Part of a small language model's weights.
Size: 10 layers, width 96, 2 heads of 64, MLP 384 GELU, vocabulary 6232, 2.45M parameters.
Architecture: LayerNorm before each block, rotary positions, untied embeddings.
Each number is 128 + 32 x the weight over its row's rms, rounded and kept within 0 to 255. Layers, rows and columns count from 0. Numbers have three digits each. The size before them is the row's rms in percent of the matrix's.

# k: layer 6 attention key, 128x96, rms 0.141, rows 77-127, columns 0-47
# q: layer 6 attention query, 128x96, rms 0.134, rows 78-127, columns 0-47
# v: layer 6 attention value, 128x96, rms 0.137, rows 64-127, columns 0-47
# o: layer 6 attention output (transposed), 128x96, rms 0.32, rows 64-127, columns 0-47
# up: layer 6 MLP up, 384x96, rms 0.159, rows 0-13, columns 0-47
# down: layer 6 MLP down (transposed), 384x96, rms 0.23, rows 0-13, columns 0-47
k77 105:149136124150104160196120116106099107137133124174078110129153150143204143076159106187104094157101149152143121116142093105160095114137153147098138
q78 095:116089110133127136161102107165110117173086109136175110174101097166141168108132100125141130145120134046161119096092133131130062143133200112065169
k78 087:093066130111094108205111069180165152147125117099166167175117093096136140113148122138096121133082148071172132148149155159171141168099118104159145
q79 080:146115135148185157183122091133095081128133111114171115111126118131160133184122142180133184171119122115105114175180104067118096105148122136128114
k79 079:115062097172142133125087133111120140140136135132128100095122110183120123082141132160141112097147108173163141126136065072012160110189145147146107
q80 072:161125204168112144125155113126159032079136177106153120110098154129143161140126131134084136156142125142138064113138171112146159100120126164136164
k80 078:116168148149045111138116069151168086096166159154110119108162128183143151146097167193149179121133116186114146123087120082102133074117200115134148
q81 074:116127101093125115151119127104161157141136179115199140123088139175159138136113072132151162120127144130107140156127145093108126122138134178189152
k81 074:152111086172087097144162108121151080144131144119162144131136121127056112098144150138159132118107054159090119158106155145084125136130114091095115
q82 094:110121173110139102142199166099144117170108205129129125097143159141120130090157126096137146132143081131110115170148194126115129104139114106151117
k82 094:101144167162123100133177110125136080099112161120135149166125119068066138112116161093104208146181092193119190172114223146090156097126131078147114
q83 068:129125154078093117100135124160112067078141121137157197165063189097093171155133191112179103117142147087114166121126188128138144135158160174123119
k83 063:087139175139147119098156089192147184128092071169194117161112140177181133123156160156123158067122122107162116123079138102101086138112136113096121
q84 075:162118113130071098125142049166074157144082103100080119151146132155151170129110104161127111122120164114101083121140142105159116145099129148123108
k84 070:161139099107086105119073092140140100116161172150184133116179127154124153103167076096101199159137137110144047130043102122142119123162116188156109
q85 089:126103096153113102081098107159133153076065114108110208165130142150135120189115110146073116154103133082092154162119125128156122127117108095170194
k85 083:148112038142120076143148129153115141064135128163089178078139126163194128139156105155084150096115173085092073129102066163149111159131098108116155
q86 071:102147092099143154099145111158079118091099152109160190060130111178160081126133124118065115155117076152157166099132160117146143111107084137186150
k86 072:120173079101188122115154059191084130132109158111118188132112060123092075186139124171067122110162141118099110156106100132156168126096077138137158
q87 084:127145121115200100118103139167151114129144118132173134144108155129120186138113136089126139169144173092093167096103108082097086136169128155171123
k87 085:131095124146096091147056161118085136073132143163133142147094124187115068105122130158154133057126136122082201084130114148079143146126059083104120
q88 071:141113162108173160123120120143136116131165135090146152135050087174081132134079148107141102077107112105157179095145158144103094139104136145150144
k88 075:125110135073126125182132127135125103117104082115121149091098094068072157128073189157163130070115100088107176051086130166153139130135171131157103
q89 070:102137087126029089113158132173108129123112161081118192197126137085183128137131120109061125126113187091155114104117097146129090183112153185084146
k89 067:168099129104108130129130126120072142140130123111148171087154125158185185172145100137100103165104145120133111148127136141112056173131167148119123
q90 074:126132171100083115093168135125103092172162096137084057186108202130124181141151107177091140165136174112104175081167111078108171141148117103091091
k90 079:145141147139123159100085107158091135128140094166156114185071176137143116104132170147111147177164173153149068107105121037125139110134095089082074
q91 077:121211110116132114167075187163141146177113133203066117139108116145185110130118112150111140133160162131095124113102108092149159133124165137109132
k91 078:137096106114110124105096128059087138167121114108131071189157116064113112135135145129123125170165098130168109152127131142135148095147157142125176
q92 082:128193138120169101085077092189162143090133178101135114119155172119100084062107080099157100102151169170074102087148189102167096076144126158135096
k92 090:070179121115125103130162087146147118129116164098133088124189126125056126056085099100145178098140139086090162108132160097180113137126138133121124
q93 088:129106134163101068140114124125169161113120154121058150134128178098181112094094133061205168137093111132102072166124191137157129097062158151126126
k93 087:098162177154115076100108142130192124148121111152108103159180169111139145111097122068125134130139081141100136159156147144103108129108180090147118
q94 084:120139137104144129154115158146093163104133133129128153128113111136165096033100121050174180166151113134120175102112108175144128145116071180169131
k94 079:141158143120094091202155097112122142101104170148106137190103137097117088111113167127148094047098083127100119151134136154152139119112109131127103
q95 078:142171099118151167144192116147109057163064117111072143121208107166085149120153119153093125189189104116131132111139102149118143055176117115107118
k95 083:125097117138169132152076128149087131091161148130128126140127135123133132096150084126050160138106141158127139167111090107137164095132083089177153
q96 069:110169168125162130129099126191151176077081115123104157176108160166159144137129107092193107101147125115123185073133129124140107122068164144138101
k96 072:117127136108058072093081146126172121064148138181114147154097101100106138095130128132156117109148139106129144148082150166157131146182182146131125
q97 077:163118146108109116094171124142155123115178160098140203084092216135107192152086114130149105145099096119076092101074177074147175121139063137131111
k97 082:123195096156108091102067098178167147116150143132140144172105166182125145172146143102082153084179160133080156053142122149133135095120155094117116
q98 072:150189186157116136171115161144118099165142111158110090112139093120178089135163158140126072114129151141137086077151128131159152119117160164071156
k98 070:140122136102101151164046089122136128151154140132121090105177122124122131107104169192174171146155102145201173140072141108132100110068138135154128
q99 083:167147114160145084127116130096116111137070151100163101094189079098144093156162245166200103168120071122134089146159103145120117154112136104138123
k99 084:157064131150174159109138168111162142158117163134076115044195124169112134132143106137126117143127153147133171145124096121045158134099081135189112
q100 079:109121116126144080155125135132104095107161088149124131115144128130142127202093102141162085071108194123093116119065111118107081125120171183117177
k100 075:120073117159102131084108176070158130134130097119192119141159136165158124147118092121148157121110124115215118152079056125093064148128144136103143
q101 073:165150065056124097173110131136106173119112136156146130131082056092127128118137161177158121137107060120100146144149097129160125198098160109140102
k101 068:197101139090148128140195159117141142212090142118105086129093092133110146149154095106085058158126138073147088093153108194064157149134152123159124
q102 085:113093155125129140109202124117195087102157180103148129121124154106156156143173117120062113128183137126120103174092171115129085138179112134128172
k102 082:097183125156103084115170110099137104124104143128125133116157109219134126182120126133122164196119082156151145118140197111075102108172124094106147
q103 066:072163104138133160175125137071045082122127124109157133128130173112128112137097160148163122133135107180190131102148121116082139131123108137119108
k103 072:138109152095152171075094107134112152151098132113160145137151140144158160164155195158118073102128159168151143174149090101105201064105120192136118
q104 098:142227137094147139111140143132138186049183148168102109153187117143149091098145121187141086116095172082105120139120130137069119083087131141125149
k104 093:135124083109156175121128154110155158124158115090114154118189184128176044117108121111189131143072153110144107163037112121090112108147094174122147
q105 078:146093140091164079088159164140112089126141112170145160128059087119131139170174155166073109062145090100147110165177133134125114186119155057139168
k105 074:162093172121134128162181160111105102103071092108106134075076105109123118170125178143092166150200106093172139137106150143118101146127184087133129
q106 084:139077093130137123135174127143107099200166169141174089092193087149167156132140121091112129125105126160140096067087086130124096115160104178122122
k106 079:147133116164118113151078182121111116130159183088214142128171087129170141120123095113130138167098094171133135111163160136149108165112090112147103
q107 082:133160185110128115071153179101108100178148111119171099128066144180116174152121168115143131123083118156133127126090155139052151172105165119143101
k107 082:149091187089105148074129139115135148157141115150184167170100134046122115184105150090160139149134111134084132072109151081122153142099129148034110
q108 073:122150146120124114091078149149145106100135161190127073161065125122139126085147224173189118149122130119113099117151145094184149163148117071126144
k108 067:098133153141118155126125122117170134119110141146053072185168124140125107161130174130159151102154156084138088065115116148139144094162184123139125
q109 067:134075164128168134105129090094099143118207162096117134096157129117133112129136098076110128139126078183135126168145173137152122050087094109119133
k109 071:125216093166186118172164160170147117150105101124108165097142128104149117113111120090150131142151067122126134125169133080161129138143101138141106
q110 083:121116139125155151123165142117111023119173110124120138078167115087078152177148162127099150076147106143096134173114128102112124117144106119102167
k110 088:190114156119145173124143108125102144129044085099170131095086138117137132120069171167113201121175142139132167164141093124094152119096117091159106
q111 094:078121118187190157143091169133138107136101164154047076124178098133125101081137182100132136133125101187104077154114146144181099080156077081114169
k111 086:106122150187142141154145194099132104078102140168066109147188097068175139090089141094113209106124065121108108162171099156159139143101130098174124
q112 078:143101138142137160179118121094142136082148122126141169099079113113112155128103135108092133146104082179186071151151129092161184167122067125108122
k112 078:138173137147097121129087072138148079166132160117104091138090086172128144215115167129122106055156118110085100108131123161136196077130193153142154
q113 077:138140091097158109083113148137078138137127078154101107145120105095157106194137156133158085101126146098129119134156119122151152164124185095118142
k113 078:110106155129181114130111194168120163105151113143128130130105127191099073167139109128089123124180150088202135125105089125144082185113110094103134
q114 065:139110198154163114128183151076117107168125162152172110085109161161082138155135178101181123144141096101149118150133184090125120116160100109136064
k114 065:091125155187131117134113148127157123133094103139134133154147162064192170086181168085147147103161079180132149125157183083067188087109122107136105
q115 084:168160190134107120109162107195172074177097081115136129129126172159116136141177121160104074198117131083080163130114186081159169111132200121104080
k115 084:106104071082094104129045082144172161150178054130110100149130164132109128127157056136118154191156169124162143133113142071067119109128124092090129
q116 068:093092141151027151096116125114152100150127134138078143177145163113071196134111130134152128085120159097133164060089164103120111112165138120025104
k116 068:129149149150145176123088143178098144160103059133180159117124166114213195089113157153098106159089196128097147101186161124170133137138147117155094
q117 083:141108134125099095087198077174078132092144115114114179127155162132078167119165110124130061118113129141124106126155183089098096144138143115093085
k117 079:121156122110171136115082110159151114130109104076174177076166134150124161151132097057062167144132180075136140148112149128120085157140203098147109
q118 077:104119128133168122129117170177134146102163131171130173118120166158137112149127096110107191128094146142083143163086134092065082084141069091185143
k118 074:115103122161113103102123147061096136059103102111113173155114165112177093121096137124083140081142108141094173142142120148099120115114109066088143
q119 079:172174058167142120185120078119143117136157114133163089152140105140142116050108077199072174134132169099165108132120114122118089079091172119117137
k119 076:120061080138129140180104150138120125119123184095106110142185091115107134099159148135137145128065109123142124126150107091118158101151092139156159
q120 091:081109168084150135141178146184118102096146112170162134095156127095145120095147133106036126133133149186134129148156151096125123113177108165118089
k120 082:080171141100149141125130128102049097137148107070177126126063104156157079170098079133143118142164150178165179171138123134096105130155198145080117
q121 089:109122119135060144131168134093097122184109167100092108124101123133140096131071116148087136085106107153161128149120107135167189139134097143116123
k121 081:151143143104115177131136134099099099152173145114178132125148142073130206111179080100164131159182126164145063117152128127155151093144121232089102
q122 081:123128120110104118154147149169133103081098114149148174155112150094120135085109183097172145098086121124131108165123170175113111128114182168144130
k122 078:079084193119131138121177148137154157111139111134146131140130133129146142164121139100113151069096115116130157193099124163090065135113200105107123
q123 086:142055119124112074086108097149168138161149092147154164132115170145129144166082087151092119135163167109143108105153164082115154138117190070135131
k123 080:101161099142153055105067124161100119162145066080093118107124143150089087206126133138052109161136145086123143128161147105175124127155194031113162
q124 096:120091130123082087128178122161108118118188154107151159096118119187167152156112090126090094132144106122074100115072169110149101152156070131170151
k124 092:122142098131069085136130036100160105126157153056152178146168126130167164197114106120056163141111102132134125132144132146105125111108145116108116
q125 083:145122120153139099162146145095165130118073161086079175111159169137053171150047145084165071125180096147122162150128153118225145120136125118105120
k125 084:089177101187108050117107155127159099118123131154113103155143095113128198171140080060067140099125123101134108170167145174127193084161138135137140
q126 070:143090148142117090084159098081125098199084116162136132065193164135093101140135135157151133146160105105113128187121141124100128135100123112132182
k126 067:152133084130147158123107125116138147111087070101123143128169176097119120096159164114113178182122133109170143196159116095099136114101140085222101
q127 079:153089173110054160112142120109135197099127128152112152159055150122173127116162072147148168185086121135171124133107110135073196145115093142138071
k127 080:143192136130102138099115126096137121169170108151100113157115212179165125125188123117189059140129120160098094099098162115122105110181131137088140
v64 097:147132106104128141083161193198110101095122128117124172154132144143093039188136144138096088157096127116172111135124172165157121104117111185044133
o64 094:120128068075147174157101124131160130106125088136131081122147170089099142092156080126116149162127181184104152109167112073148143203088094082120101
v65 103:172144132139195100135123079082172130120181171124167164150149134140130095102151111175144095063146072183138098099106123129131154150144164097099127
o65 099:080159146136128135164095115137135127089132061152119150106054119112134141164081087144076136135157216157113201075109082124141166095069128176065151
v66 094:102118119171075136097132105134078086151078181116145135147140154166121069118104183057126134107160147100129101141031116094148156065146119148173075
o66 109:190137138095087086083077154151087147125121124160152176096136096101132173183127127169044107151116145086121083157186139156134177136101153112159166
v67 112:078137114063157133153130160073110108110144069099127136183175147106165172083094115175091126091091121160111103177105129071136083082149145128105217
o67 111:128149086110129097128145151061092097114133113171093117100103049115139146152153141178137189114148120176143134093143112160155089105186107147155131
v68 086:161104163142183188137073151094101177086104106101149141149096069074118177111166101148138101179105147133128095139219131115170113052079092124148122
o68 087:125108163122104103112197103075085122107154138147062107082149148146180094108147133127142125104105160091138091119116167181116035064154139101137178
v69 095:160093141096137149144114177049090094078106131143111116141156121128101110124124108174142153122135161123167146143054179162138180163167169178078142
o69 091:163077051144108135187124141161094091100158095151172141104186120094079150140116110199128139097108117178099193113138123075123090170125105135130120
v70 087:131112195079115121160190063089084170130127143168114081063170146140206141108113149111130084198145151103148093115094164134129080113132132102112124
o70 099:151158130067151112193139179113189098117133153093134166224088137110100169189074137101102104101111091156074103116061093130134121122115118133158127
v71 109:085089086087124156112150135128061126121134120070118156119099125166078137179106226117103126123186184118155153098182154145161117152160145178121127
o71 110:180133100144085163100050189132152144168122123174115050120126135179126088123168144171134134131188187169130053122130162125106125127079127145115099
v72 088:160128131127100105128099137109127111127147113157154144126161066154189161160145142215125140109103163128151153161131190162135094066129051145143130
o72 102:107102141104083136162137145082184059124194065131142145152111171129176169102147163065146124152151122143120127144079114161145138082086114098175162
v73 102:087111112109120133124097161133172134025140110154134138179117091150125093132137135109138102119096125131080144103148175176086118159193124144080124
o73 104:134128112095132199114115138159110118106112073149186111086171094162140116086148100150143128098171156104185173112139148052175047069117092083089164
v74 095:151141184130158108168102112137096121157136132171121109092161144146183161096083120090135156126133093163151097162158154085117187155117118081197080
o74 099:106188178150116119129134128166171136144049177133077185152116109155092134157106127096134096167112074134100108104072087157152080183115162133139151
v75 097:048108113136188135088130196108198113099195129100183114150175168117118120160111119107052144118121146134111123144130097177172131085133145167094132
o75 090:128119104109197147136144095104072137126109075171095118120131130082117145077148110155139116131162138122193142107129094119122169114143149097104151
v76 106:169105100153205105096139112138139128121199168082082164063145148116155178122169155191126070099151145188106143147158109190143114176082131112094093
o76 104:108140172123168167101112157166205092103120100137114129125146158138121037116098123058180123130154186154173164096102140130118131137094179180117118
v77 089:116140083152129082100037124103119177157092102127154095152135174154121115099081119102118182169105090206061078168163106084115175178131134093167135
o77 090:120122121148112062089167171119115174146084187147124146093139142127160078122136124118055108105161120169133184127145126113108122123149138093144143
v78 098:097113112137127095125162136123128142098145070056087147139117149117115128081126158217149171181085156173120198114142178110133127077106146113114167
o78 100:101142083171107191106164160079161061103120113101106107058176120098101139126089091136068143116133120149128133143143160127133107134157115133087083
v79 095:084140184100132124125104144176188188106162131155135108161173094115143105125131133105117083122107157140082159145129108102121134138137092135100112
o79 101:159060134201095125110128161136055170160139089111072163076142157134177151159147138162213141124098126109162163173122114157145110105141139056091182
v80 098:140122136166156073080141053154088095130148108129100143121149167157111104147129146112116095170111096116078128186149065057103128130141132137144105
o80 098:072135158084114099111112145146166111171143095129118097132078148074119159089177123138161080102155112117152163089119113165162145177162120149122099
v81 093:148057097128117081117114120058126172199108163146125157114150104127086163124156149168111148187174115178194106099160108068135158147116127152127139
o81 083:115180085122127128129176116136088118107139077125149109120134171118197094102154123169127160120107121137087160154114155175052151128127096181124126
v82 095:129166123150115149180155112126099140093118105163162114147126132085164090138178132108154076133099144193161158129122127067159168131101148131162145
o82 096:144094149114093057111131122150121152138179157161129143078123174148099148185055075158108163146103175146103112133140113157136163086135136059108093
v83 091:097143153161085152091120108168102150015077121138066101118149131137112149143165150102145124152138154202109085128132123160115094135123140125085114
o83 099:171135111060143147089104112134117191129143140085144171184169143097162050159117120121085107143129186133124063082116166090123137133129134074129145
v84 107:124060138142089109121145109153126038156119159203124125106082125185177069092116137080095119146165122147101085120141126064115180137125140138159170
o84 107:117178101174112079097103074164126155128154146099170167166150176117131158127104054161114088152102114088116143154131121114176149125157087126122068
v85 105:163141114134150115156150056058106174098097130081133111096140147127142110118115059133107158131078127153149152102098077144146153102080137120156195
o85 109:131095121115083071136169177099150123164154135169135088132076089132140144169123129167089149140057154114091137098120166162102169116143160071104076
v86 100:135149083141090095142079119108119088180107122143147155135068128081131092116185135097145178118102173096103170071094142061159151139178126131096194
o86 096:121108144113140075215116133110151116085134145072116157127122089112179166105103154155062122069116152085155099177140084149118142067125085199159158
v87 094:090166113087079084162109100130116188164101122155077103135165133060115144112097154166124146136185151166143119177141117110063148150094131111104095
o87 093:139100092164193163157137144121139152191105140136116167106113109134122098160086106083084129117122092170071105092093106151099166133135100210136185
v88 105:043102152165080157163125085135115189136101142130138168135132157125097092204143124108117147094178159099101132190099121172101130102150130189191108
o88 094:171095144112092182144096115075100094146106151144176117135165082128136160185135162152099104104131075098152132080134142175133206179077129088116138
v89 099:082137107089170140115071111145156133166070039069130133141150131131089130113061149203147150132092130161107136144202192161125121144122103143113174
o89 096:126129135186110175126147192106098137086097174129087082087177074152161046124140104160113173126155106153145127121125085155136071147135145132121090
v90 099:088072082069093092128109159172131136117169145138146136091152180132067153136110131094179160129119109134066093110123104078108113099160144092160101
o90 090:104151131106152125102132151116098138175036132119076093125151104135119124131146096099101140082146127128165162138137123117139145098146112123104171
v91 119:180126063171160161110121140112182128108134137121123108121098117117119167059195155153088064170123059160140131177165116075105151145098108086070168
o91 108:088092133097143161129193114168133088122131132154137190140152184056112107122133046141155148099162161136077137149100162154108123144147138134148077
v92 097:086149151082128121058121121116138184122194104137110151149094104131109143118125157164114069086152100119121141158149091147137132175086092151150125
o92 104:126125121194104166106080133162182110154127110129139112107134163140139131099137122125194135152167110105158083169078135095160159125132100108039136
v93 086:115111112127157094117141136187177118097142186128207144149105122121116096107136148098172162169087129193130123086140093128092135084075141113112184
o93 094:078148098114135141140107114130141140082085132150066106125137133134119080112119106130153146097081147088060165100160152153170129119196140111129143
v94 087:101189171150124163102170193122135129140077030137136136135095144113168171103092105110146131135067156125183107057180148140095169105153109141108058
o94 095:158112092158126152131068124119165127112139201128146120117179058114134120106126047155142075144125102101157114116110109149140145078186133120152137
v95 097:145196145100125075165135171159148071163075117182093130146144187172121092157116138119145166084119148099115119070154128053136100101122058084194098
o95 103:122072125112123102135094070125109108147046160080081180088127097110118145133116106150119051153105082167187107193150145147173130140134161133117169
v96 090:152155082175138152078148150138175113130144120101143091123149084077131174092111114158146204150117082189198082105141125099056145100160136086157085
o96 089:052155118145154149086150116177126149094137092097145091151094144099120069106163119166149089232176092136072153104122143091135113161134138167134141
v97 118:093112131103145150141183095129169176105167158144088183139154146069132144136099221170173084081111098094046143138087105109127033168117110122119123
o97 106:142169155130113156048065110104104114178150062114143119120102079142154183177150109097152173159133082083187138143110145122149177101140136114080106
v98 083:043134173124081112074127132173119113049140117168164166146167132161075162158089132125151140102099136096115142062108133127133061122161072147167100
o98 076:081082140093130156143068146119068163112107112147107075147179112109192112127117134112191111136133070125181142108154085109092139104117179092129158
v99 101:097132108106103133121157088117147152116102149117132128079151084044105111105154176156111171135148159147163176154090057203088100157143128149147138
o99 102:115138140114188147144161149107079132147160102121143082118135174133122133128131162091151094116141107117064078087163171108145159118093142186140141
v100 094:122152125131143130142150137108143093130119087075159108149192156134079158156070136087085145084152124080139108168105116184177130149128125154149151
o100 093:128107135149163128139203084099107069105094161187115107123156063086117157069129136137153167107139085121123118134172125094093132156112164128175149
v101 093:112115116169126086138125100147104141132183087114156165166122087097155147088091154123147126118115118131124129169178158149119177084123128088135129
o101 093:116159164127138147139102125140189163116098109110155155089105119147093125138142161096097186177117087152130121105070116097104083119149176115085151
v102 105:143121113094134116169138089096120167110110152132151132158121145077093127104134075113132121162067065124147073172164139080140116115145093157164173
o102 109:111120118117071141123180115142131076180130080095132129178037115119179180154153159172094156084173161159126126120108087132097101134112152093090111
v103 103:100040098172130149108147123125090162135183143109120125080106147136124135158153197140111149092128085089107097113101107185113122100164119123134148
o103 098:154127179126092149138139161116151104137084104123145106167201074142143156079104141153167101146118087096075137188104158096142157113077129101095081
v104 095:079144095119158135135134106076158139073165098085124084143211133138184207114139190151133110115104157122107143193160105127106083062082199127142109
o104 100:156150120073118110069131089159112108134167086163137136111119078130081040150155116111137164101178155114172117076108129171166112117182111103138164
v105 090:113140115171063148125160114105084122137112135146105116128135156055126084205184132128013120137157130059176094119087073106153221174149120130136108
o105 094:115105167096160141186153097159148125143079154148157107153102197096112204046090130108148091114122094132090114121151081149123140152059063176180098
v106 095:116100131168130161102106109093095166159146129165089085173120143136161162122131137101059120151117079030069134119146126030134165136091187192066144
o106 092:122117100102135062124153143154109135115124113132143167114188127104109114086129080190130102145119134053161157150073092178118152116178061137111097
v107 093:168145136165080096157076168089139107133116097159088140124152164117069116105169108125190087119053116147137172159138130194126127112084124144159117
o107 099:109102142104153164155151110189144057159158084111168160091158047148101095123115126103110155128092150100170116147126181108129148158147166093084142
v108 099:125152097146101150107089126069204184127114131128074083144104125092119165054175167172067130137164125093130094154134163139091161099134157112088131
o108 097:142061091134133192076096136171083080172166117109180135105108115146121122118142111131089128140143128132094175156093128152148081138164133154097147
v109 101:145100177098098131157143141106094217143123135171063122097134146214138164106110096089092135143126108104105148130145069107140124151119102152182106
o109 097:121143068079139107136164130094143136202070192104081185158177140118096098180154151087155081105132080141131126137128184163124147144131145059136106
v110 091:183166167109157133107121120129076185144099151103126125154144153187114118124108144094136168109063074129104154137141104153089095139111090116102093
o110 091:164124079112067137130126167096132136174125094095115161157104074141152096144167160147129073146149131134148106081102145123120060128076160133165137
v111 096:100092123164118096217131143133149096155139081113137133119127152175155134140156149189135173085155108088089093121117175137192170128150105084174210
o111 095:143169174125057140152126113072108135085082136142132156122139107136173146113127138075066178095102135199099112186114153157140088087104133130135103
v112 105:142149188129123070145185135094095191108190066138159137136108129110102171105145103156162061091127103159136114130222077137126136137167154102160107
o112 102:105118114151172129141076100131176084112108146149088135131166070166138122122066119100175167122159139150154118084022111106138106126108141127086155
v113 099:134151150147086100093182073121084124116180144127151117144155109077155146115155121121131129086122126085118171119112072104119135086045156123109119
o113 095:132132152133146120117119134143138111153139077121152188170088143105066124108102145083182137160112108078204085126070081128109143110136087188128125
v114 107:104095130116185106154079125110130129138108122105086098116183138130146190170111106180165129098220116142074074161118083161120123132103109095123125
o114 096:141189171082143151126161098071134146160128115171129149084122096140082051137150127160175145135095086183182104087111150142156138146149093180151087
v115 096:104127120179088182145123104116176152161108145125155073103121137123118113103182118112134143125161123144129144086136117184134139103108112124129162
o115 099:085136145121163163106196078130072118117170104108137118141143133121150141150089101123083133129117093073149094107140114156147119062107127119139092
v116 089:148156138147166129103169119098134171031148169140145129103127122089133111143149129137135159103129074079107140115118095109129129084031105152136126
o116 098:092114102125134119089139098151142142236099095129090125189122098077093158133118082145141131124075119098150176127141159139120178145160115102117137
v117 099:104121156135136129174067165104071121096158171172122113100092159137137094148143136118172139140114158146115175118151150124076075080117123117139109
o117 094:089141121083128124171146096146149150142106066143096171058143094164112084124118133127143078130084111145108101093103180144157130108149124116108153
v118 094:126170064123121076134099154119161108140134128137123095121126175177105201139160078097075159126093161160195117121155131141185150134139133167145114
o118 094:132133130145135167129145127128126089137143107163119102117147173115132018078115165095170135098099170183143116170127103152092129144115181142109101
v119 110:170118101159153160135104102092095101137112133138089183089076144141147131112093141169132123138101136170129139107147097136150064111160042087081140
o119 107:125100153081157150146140125105187101062098150126114131209120139104168130122144107084137114160099113111110129054142174164108136098130169144167085
v120 090:176127107090086109135078149168206117142071068119135130079093124115077119114114093104158179148084090155091180118123115075161101117100090163113180
o120 090:098143117120107091162164210096114064141105186088062108162180078078134149127199088154114166107108134090134179191177167139114127161173129120145112
v121 103:136137116168162120144158124094099124128159182081137082100148121173162120112103087116130172086145091130170162083141136194130130140024171158097141
o121 101:090194112166136076124136148140168181147142102206137111186133077154092085134161130111125101156105148150088122122139159146072148126164165154130137
v122 095:106183112096115155142087145194178168106061168181135092093159132100114162145084060102077115103127116141134117085120174143086117161172063125103146
o122 101:119074151113185172200131120097126130162080184126097124159124137109098129202137160158151101149111068109122135099171073123111151139117179100122128
v123 102:152110135133135070117146096132138077160147121181161112164158113133092139121097120125143160146180156152137076152122124086161160191120136113168125
o123 105:124190132128131119134132148147116147101129135123106177108078142081205118156075148094122144043130117134155157171116092086092117084149103198149164
v124 098:127085078130161174116121120088159139166153143161095131126140086139126157200117151146162150067088109094112099169157069087142071077099073145126074
o124 103:190112174142149059125113076067076159157110045121121147194158137095168119102182120104124131144163107116179126138089159165117153099162106108118159
v125 088:139120131098152090156195092057141110115086098142105145125139107113157067121047144205131122116106157131134186167146144083136172122131141173153129
o125 088:173128055150153101170129091130106081108117097087148152090163091073110170155118090149069122147124094106120144092134107133140145164149105151115129
v126 104:124120193136117105105115137090058163185154092160174142152139127144109110137114083106169062111166130181149094148089121119162132084155145127242060
o126 098:159085082084146082157125149196169143076117135137175097177041116202119134101133152133113151167149105086129134098104118120116067123152154130106200
v127 101:186142124132155131152042126141168115134065115104120176182139145118135168158126126170100190142088103114135069166118134131116098113107030082110131
o127 095:092124165125053159103149137080113091076071136125106108110136123099166092083117149136140138141065129196065168125157146137161096166097161132180125
up0 069:163073142115128156109135128172110104112169071124178107122127169093170096174141067143136130137164112127178144208129114117134115080101144169050132
down0 069:170123131132099128122179123082123127104130212109156125118134053157138177197112120182108176154074117104092140119150043130091098164067127142156109
up1 116:122127105114112134141127101133131120132157163139132150184120133123112083142106174077146136138129076123167124186166119142101062113169081127122163
down1 100:103151144122178077125173076169058144101144152147187125135131079090140155171075096070125104110185150119141166195120151137159097127129152100108095
up2 090:080148115110137141134119118131143161143135129132048127087144147131090141079149128136162126118161133084126064089126167155197125093087154107162146
down2 069:144179065180137072161185127123102150105105174122134120067109068129160142190146121093118091158147156195124131155129092121118060125101170096136097
up3 131:132112108119098109175161137122112153119162131102135105128143155127086156146101095114095118144168146109144148171150152146105148113065200140157134
down3 125:147087113182127109147130127124152147122130120124134079098093157212130145139133084138156156146159082065148201177079075122153159118132139120084151
up4 052:144147121087222122118163184180169148155167156133151117123128075103117061148120101172141168155157136083155164162159116107116161110168153137086129
down4 051:098157130104063133120174143084150151156166130094154111161109095136180192107124118093118126148103132105095167140120130071159148115092071143104133
up5 086:130153162100124128191193183106130103180124087124109128148128093114155039201119164143181134176130114179151066113116172142132160111121082097123117
down5 100:121141075139168106062178135122084114159098034130121083106128140144143147149167069132112122100153175112092131152187055086166142176126144077094156
up6 120:115121132161124176126122152178141091133134097170045165127145157193100080099147072122152150138131159135151103126134180107132172046159172146117110
down6 117:112079138113172119129170157149122089134157086108170079109105149185085207112131160118148142098167116097190145055111116097111116155145151117134158
up7 050:154029144138072170175100130114109149114178187110102132107139101147089150134124206140178139135134116099170108110120149098118123093123176137156109
down7 046:150159171095144149121168096135071123072097117144127178165155142143132132100170180076105155114123125120105179133135089107199114088127200129154118
up8 114:134118109136144095111131090115116132140118154152192163085162148109109100188103102132149107167098099130151154090142143099112156146129045118120163
down8 109:103136130066076129123168118115135134119113099163159083136094180146178180114155149120138113135118182097168172113138100102041161105141107145133130
up9 080:119137121147079079187110129182117127116173131104111066153157167111128085132176103161171131071183037147126148083061159119105107108203164127132101
down9 071:203101163115213104161133091122121142132127093062134173145106103097133165151124170081105143136099095152131175100164076130166149158099134154113067
up10 154:174137145159101115084170135173155106140072100179139147098180155086109125121108117142122098062178092139140204149152190150126085092110146074145159
down10 152:152123136119135193090100100138181125090110141156116120127168148084136147133161151140164124098109110117168207108148100109111058150109140124173100
up11 111:157127161183089111136100158100156095186105160184085147061096155182145084150155115108171094098051142076119143154086121189111102164168140140134169
down11 096:155163096108152087178122127158140109151178138147142130114067048186048165130138138092134162175126111136066170144157106078131057154142160093165086
up12 087:127112166124122113096149114154175168103115103180154122157183113103071131162092185184215174128120133136146132119078161114104080154139118122122172
down12 088:156120134153089140154117146149131107101129138122163047101154123116125120115150126125166097133131147069130134104097104126138103137221124113135094
up13 113:105115103109103158121123117145129115151175128120112152158115203078146154129144081104092142112157126178131143165187123127095121169107118095068093
down13 114:088171163116161171169148147114116149120168086146142110106035117132159150173123111118134140155126183151159117084080099159134115089139147146141115